Weights of a small GPT-style language model, trained from scratch on English Wikipedia.
Size: width 192, MLP 512 SwiGLU, vocabulary 4096, 6.5M parameters.
Architecture: RMSNorm before each block, learned positions, no biases in attention or MLP, tied embeddings, normalized queries and keys.
Each number is 128 + 32 x the weight over the matrix's rms, rounded and kept within 0 to 255. Layers, rows and columns count from 0.

# layer 9 attention query, 192x192, rms 0.213, rows 0-92, columns 160-191
[[164 156 118 133 138  92 176 129 109 142  71  99 132 176 113 164 171 174 171 161 118 116 181 146 121 131  79 124 113 117 165 170]
 [146 185 127 149 104  90 125 125 161 133 116 160 108 190  89 105 152 177 135 128 137 125 138 104 154 130  79 114 139 156  99 155]
 [197 197 168 124 138 141 138 119 138  75 144 103  66 181 224  91  70 172 134 116 136  98  97 179 130  96 145 117 105 180 116 170]
 [192 123 121 153 202  91 128 140 141 131 127  75 122 137 135 122  80 202 117 122 112 130 115  95 154 174 144  64  99 149 142 109]
 [ 79 120 140  99 197 153 188 124 134 161 163 160 134 130  65 100 120 119 105 153 134 145 115 139 121 168  80 109 173 124 159  80]
 [111 116 139 157 116 138 137 108 147 155 131 147 152 127 127  66  55 124 148 120 160 145 124 100 154 166 123 144 138 143 139 176]
 [140  72 116 116 103 135 110 179 155 131  87 100 151 150 146 171 130 156  68 147 119 152  99 143 132  99  98 127 143 125  82 175]
 [133 136 144 116 130 145 146 146 201 131 144 152 166 144 138 148 153 112  87 138 121 138  95 181 135 163  51 117 111 157  61 113]
 [126 190 162 131 156 148 120 118 147 105 124 122 138 111 117  99 119 111 152 162 170 129 156 118 147 126 104 147  89 105 169 110]
 [ 92  88 163  38 160 104 172 159 144 109 108 163 114 144 143 104 144 162 131 107 150 168  95 136 149 115 145 101 130 113 147 134]
 [132 153  71 113 133 121 105 171  90  83 132  71 144  82 110 105 129 162 102  77 114 109 120 100 111 156 123 105  76 132 102 176]
 [160  92 147 194 228 120 175 168 185 166 160 101 164 105 129 172 136 167 127 195 155 232  94 190  71  70 131 131  89 155 197  19]
 [ 93 154 132  98 138 171 111  58  77  97 111 138 103  85 128 120 145  72 147 185 164 142 137 154  99 103  95 191 136  90 163  69]
 [137 157 132  93 102 135 145 170 159 140 112 104 109 106 202 167 123 134 149  85 182  87 117 100 113  55 148 140 131 140 146 180]
 [100 144 130  91  96 156 134 142 116 129 146 141 124  96 186 114 144  99 115 125 136 137 105 123 185 120 154 134 156 165 100 128]
 [153 130 102 102  81 105 154 131 189  96 136 138 167 101  96  98 173 172 143  91 126 117 126 100 100 164 159 155 171 104 137 134]
 [ 70 103 119  94 123  95 125 151 162 111  97 135 122 165 138 160 171 127 133  86 102 109 153 110 147 140 139 131  99 122 118 144]
 [146 162  97 140 173 135 123 108 163 105 156 138 127  92 109 149 147 131 166 114 151  86 122 117  97 159 144 109 146  89 150 125]
 [ 75 109 109 169 115 145 115 104 137 114 121 135 136 125 137 143 103 114 162  86 156 123 155  89 108 116 130 164  85 113 127 102]
 [169  94 101 112 141 118 199 107 161 140 112 141 123 167 111 174 121 136 124 160 181 132 119 158 170 134 116 108 130  48 164 125]
 [157 152 141 162 133 107 157  99 164 175 152 144 118 121  82 148 141 127 147 132 146 176  73 126  95 164 108  57 142  90 154 120]
 [147 108 149 122 167 140  71 143 131  60 130 101 148  77 102 102 105 129 144 158 106 164  75  62 140 201 133 147  98 151 156 109]
 [135 127 157 137 144 162 133  98 183 132  83 159 146 129 101  94 126  98 106 102 132 119 125 104  79  77 119 131 128 152 134 188]
 [159 138 123  98 130 117 148 145 114 115  82  85 152 133 159 134 146 117 132 145  92  91 130 157 191 137 152 115 101 130 122 144]
 [126 167 127 174 151 154 149 163  83  86  93 127 142 142  94 122 137 109 120 125 179  96 110  94 115 108 132 160 124 156  35 154]
 [143 171 113 100 149 159 125 161 142 149 147 139 129 143 114 150 135  96 125 156 134 111 114 113 135 126 131 102 150 110 144  27]
 [131 130  97 146  53 180 139 131 116 124 110 131 126 125 137 114  70 100 120 148 115 149 123 149 146 108 103 130  92 175 147 123]
 [167 167 124 127 185 104 145 114 135 138  80  72 124 165 129 169 140 136 117 139 134 157 147 140 124  90  66 118 177  99 115 114]
 [128 123  78  53 110 178 122 157 204  80 174 103 144 101 128  81 113 102 139 128 122 121  99 125 132 148 116 186 117 108 137 137]
 [101 156 120 151  99 121 113 156 195 133 121 113  96 143  82 130  97 142 137 114  66 128 116 161 168 145 111  96  80 112 102 151]
 [246 138 173 197 144 176 203  97 170 141 166 219 132 124 108 199 151 113  40  97 208 172  67 120 104 131  83 120 112 179 114  89]
 [ 93 154 164 158 141 122 171 137 131 130 147 135  65 198 140 114 173 100 166 137 161 104  74 130 113 150 145 130 133 135 195 130]
 [141 142 130 177  95 113 114 126 128 128 162 157 119 134 100 172 127 129  98 141  69 163 147 145  99  92  65 128 133 134 177 100]
 [ 90 127 114 120 119 189 130 110  89 142  72 103 117 129 160 128 139  56 109 143 120 128 167 152 102 114 103 172  89 138 193 116]
 [159 100 109 120  62 133  92 125 192 117 190  73 193  89  50 101 183 123 159 171  57 107 158 140 142 190 128 173 128  83 145  70]
 [ 51 117  55 155  98 130 114 111 130  64 152 157 105 120 188 144  69  93 171 159 109 118 159 121 107 145 112 169 152 127 128 137]
 [105 159 130 125  68 162 139 135 158  92  50 161 160 146 166 113  98 116 147  75  96  99 103 121 152 125 151 130 119 142 102 180]
 [147 142 214 130 142  68 167 186 116 150 131  94 174 201 119  63 188 145 102 125 182 214 107  83 106 107 182 178 172 237 166 126]
 [144 151 166 151 141 152 148 103 143 121 174 131 141 133 108  82 145 111 128 164 110 128 121 122 146 159 117 148 146 145 181  98]
 [131 129  62 122 152 136 189 145  73 120 162 114 113 161 112 131 121 141  86 161 184 132 157 128 175  90 178 130 138 146 150 137]
 [123 144 159 131 134  54 131  91 103 125 117 127 152 139 158 119  99 189 158 131  41  91 176 123 156 160 114 120 114 145 141 173]
 [176 153 141 141 176  81 106 130 153  88 155 133  77 147 136 179  95 158 136 110 135 134 149 140 168  98  86 107 150  85 125  96]
 [206 255 103  63  42 160 126 138 179 100 149 181 173 152 199 158 130  74 117  34 166  87 131  38 204 193 181  91 226 177 145 200]
 [ 89 109 119  97 176 148 140 126 114 173 125 123  79  53 131  58 152 113 114 187 143  88 184 102 164 151 142  68 149 135 122 124]
 [186 145 112  47 141  89 198 154 125 162 109  80 127 172 174 119 152 165 119 121 104  87 180 134 180 183 147  81 128 149 141 142]
 [124 107 105 153 129 145 121 151 118 117 177 111  76 142  96 135 185  58 141 129 142 111 147 123  60 144 161 177 112 155 133 122]
 [117 106 152 101 119 193 142 125 110 113 132 143 146 117 101 157 149  94 124 182 150 144 110 174 144  77 157 134 164 156  97  97]
 [ 82 106 182 163 170 107  78  88 144 192 137 124 171 162 110 112 138 118 112  90  74 172 113 163  77 138 150 129  65 139 109 130]
 [164 148 170 127 112 159 106 175 169 131  62 114 110 144 104 118  69 165  70 125 115 104  76  87 124 156 154 118  92 122  85 163]
 [138  80 140 146 130  93 113  58 160  91 152 149 167 109 115 109 126 113 126 145  82 115 109 166 150 171 140 148 118 153 124 125]
 [125  93 156 142 151 155 142  62  89  96 134 117 135 134 112 165 196 125 127 100 155 132 109 112 125 121 180 160  86 149 109  82]
 [120 147 162 116 125 158 140 103 100 140 155 136  95 144 122  99 109 104 182 112  99 126  90 140 152 120 166 162 120 138 124 124]
 [146 111 105 126 106 134  97 136 112 134 109 139 145 118 126 153 131 123 144 117 121 115 116 107 129 178 104 128 114 165 151  98]
 [134 126 175 122 120 157 100 107  74 128 195  77 144  88 125  69  66 120  73 193  68 105 143 135  91 104  99  91 123 150 140 137]
 [103  84 108 115  78 177 146  99 137 157 113  94 122 142 142  75 138 164 139 193 126 117 167 132 208 122 128  81  98 143 127 157]
 [139  90 113 132  82 140 106  88 123 131  89 118 114 107 146 138 117  83  76 168 146 165  64 154 132 168 140 165 140 181  63 121]
 [220 103 127 124 118 172 119 172 150 130 151 142 123 156  99  97 152 139 155 161 157 172 165 100 152  97 112 127 103 176 125  95]
 [140 151 116 115 155 102  48 174 212 142 146  92 117  61 114  59 146 122 101 180 204  56  78 116 118 182 195 119 113 119 152 139]
 [128  55 115 133 103 120 127  88 136 114 179 126 126 100 140 122 104  59 166 113 148 123 160 137 137 138 128 141 153 138 200 212]
 [105 111 102 113 139 143 103 128  84 124 119 118 181 128 158 120 118 112 103 138 136 165  98  94 118 118 125 154 128 149 121 135]
 [115  56 175 169 182 151 143  87 113 138 146 160 142  46 110 161 124  35 205 184 112 190  49 204   0  69 103 149 139 155 189 136]
 [123  73 129 125 110 135 103 112 151  79 120 157 123  75  98 116 148 165 137 105 145 130 156 104 163 128  83 144 126 120  81 141]
 [ 98 121 117 122 101 154 122 125 146 124 137  85 110  59  81 119 152 116 151 161 139 116 152 119 111 181 167 130 146 127 154  97]
 [111 100 102 158 124 132 158  63 114 113 116 122  79  87 198 101 114 100 134 121 154  60 180 191 146 131 119 155 148 138 106 148]
 [109 126 113  99  66  59  87  94 161 117 182 178 102 133 152 107 143 135 145 147 104 117 122 125 111  97  90 152 143 130 148 109]
 [141 168 123 159 118  82 121 128 183 122 144 162 119 163  90  99 141 188 152 113 125 141 131 111 134 127  58 141 135 153 124 123]
 [121 126 196 139 153 126 109  49 181 119  98 159 160  92 140  99 136  94 126  88 134 102  98 119 156 129 187 134 162  93 181 168]
 [178  80 140  81 109  47 145 185 192 175 239 141 174 146  93 118 152 184 130 149 175 211  61  92  80 143  97 113 138 139 196  80]
 [102 126 141  92 212  96 115 175  87  88 130 187 109 155  80 121 164 134 121  92 166  93 121 100 122 126 129 137 143 176  68 158]
 [128 130 138 115 165 161 154 153 112 116 130 148 125 138 119 112  82  92 100 120 112 120 179  75 166 109 128 113 221 122  83 129]
 [108  96 132 125 125 106  80 175 173 103  89  92 134 156 143 129 147 160 101 135 124 152 112 125 128  86 108 143 103 152  63 160]
 [130 142 143 113 138 144 156 144 185 124 138 140 159 148 128 152 152 110  78 147 120 136  92 178 118 164  65 124 123 153  64 121]
 [141 195 161 159 140 151 115 113 163 137 120 110 102 111 109  83 110 104 134 149 157 101 140 128 146 150 122 115 115 126 184 125]
 [137 103  92  47  91 107 137 142 113 144 174 106  95 118 106 145 166 132 174 119 146  97  90 153 136 160 100 122 126 140 128 137]
 [ 64 157 107  81 151 147  89 153 134 134 156 170 140  39 139 142 139 204 139  97 123 149  88 163  95 118 115 113  75 101 139  77]
 [138 104 130 108 201  65 119 224 174 144 144  92  46 131 147 181 166 180 142 163 177 180 163 184 146 129 115  55 151 136 171 123]
 [101  94 123  95 120 117 155  82 111  95 130 118 123 111 120 177 126 148 165 109  58 131 174 116 104 129  89 148 141  63 168  93]
 [ 67 137 111  97  85 177 174 161  99 189 135 164  28  87 176 232 140 102 203 172 106 159  97 186 119  61 147 189  88  58 178 108]
 [133 102 162 118 123 151 179  78 113 125 157 111 150  90 111 172 138 125 125 128 111 157  80 125 158 149 139 185 158 118 177 111]
 [134 104 136 126 119  87 182 101 174 160  95 152 137 104  66 151 160 118 147 102  80 127 143 133 143 161 126 133 144  85 137 209]
 [111 126 119  90 111 128 119 182 138 133 122 129 156 194  95 149 145 184 136 122 103 107 132  85 136 101 108 135 142  77  96 157]
 [101 199 137 149 153 134  98 146 148  87 157 115 108 116 126 110  96  98 138 125 192 121  85 116  78 121 161  71 146  96 128  82]
 [ 97 116 136 122 113 160 168 126 163 120 119 111 122 134 126 134  94 152 114 122 116 113 148  87 152 127 126 127 140 107 156 143]
 [139 145 160  70 172  91 152 120 178  66 124  93 103 127 103 142 138 207 118 174 150 133  79 130 127 106 158 135 118 109 152 135]
 [114 153 140 139 122 107 118  88 145 157 126 132 137 110 102 130 151 124  90 106 107 147  94 137 161 123 140 114  71 156 137 107]
 [122 128 123  82 150  89 157 160 131 106 155 159 127 116 165  82 136  93 127 165 129 157  86 115 122 102 169 115  86 189 106 116]
 [156 169 123 171 152 156 201 140 134 133  71 161  81 130 107 144  85  73 157  94 139  72 125 126  81  42 150 120 127  96 151 186]
 [ 88 146 127 152 104 139 126 102 126 164 150  91  92  76 123 156 121  51  89 155 128 162 123 186 121  82 134 114  98 145 104 101]
 [103 154 119 145 147 132 159 167  68 153 150  86 101  96 144  89 108 158 101 166 145 153  91 150 104  97  98 122 107 153  91 116]
 [154 161 142 119 129 115 109 165  89  91 166 123 171 131 112 111 142  92 130 119  91 115 103  88 117 152 130 124 154 120 140 120]
 [119 156 113 150 100 185 140 108  68 158  73 109 114  94 149 147  76 134 101 130 113 142 129 177 111 134 111  97  84 185 110 146]
 [173 147  82 177 158  84 145 147 126  42  89 129  77 129 169 131 108  43 151 114 138 100 159 144  36  71  91 126 160 102 179 128]
 [138 111 185  63  90 165 139 178 146 108 157 137 118 145  88 130 140  86 119 145 143 125  92  93 107 135 156 154 123 111 110  98]]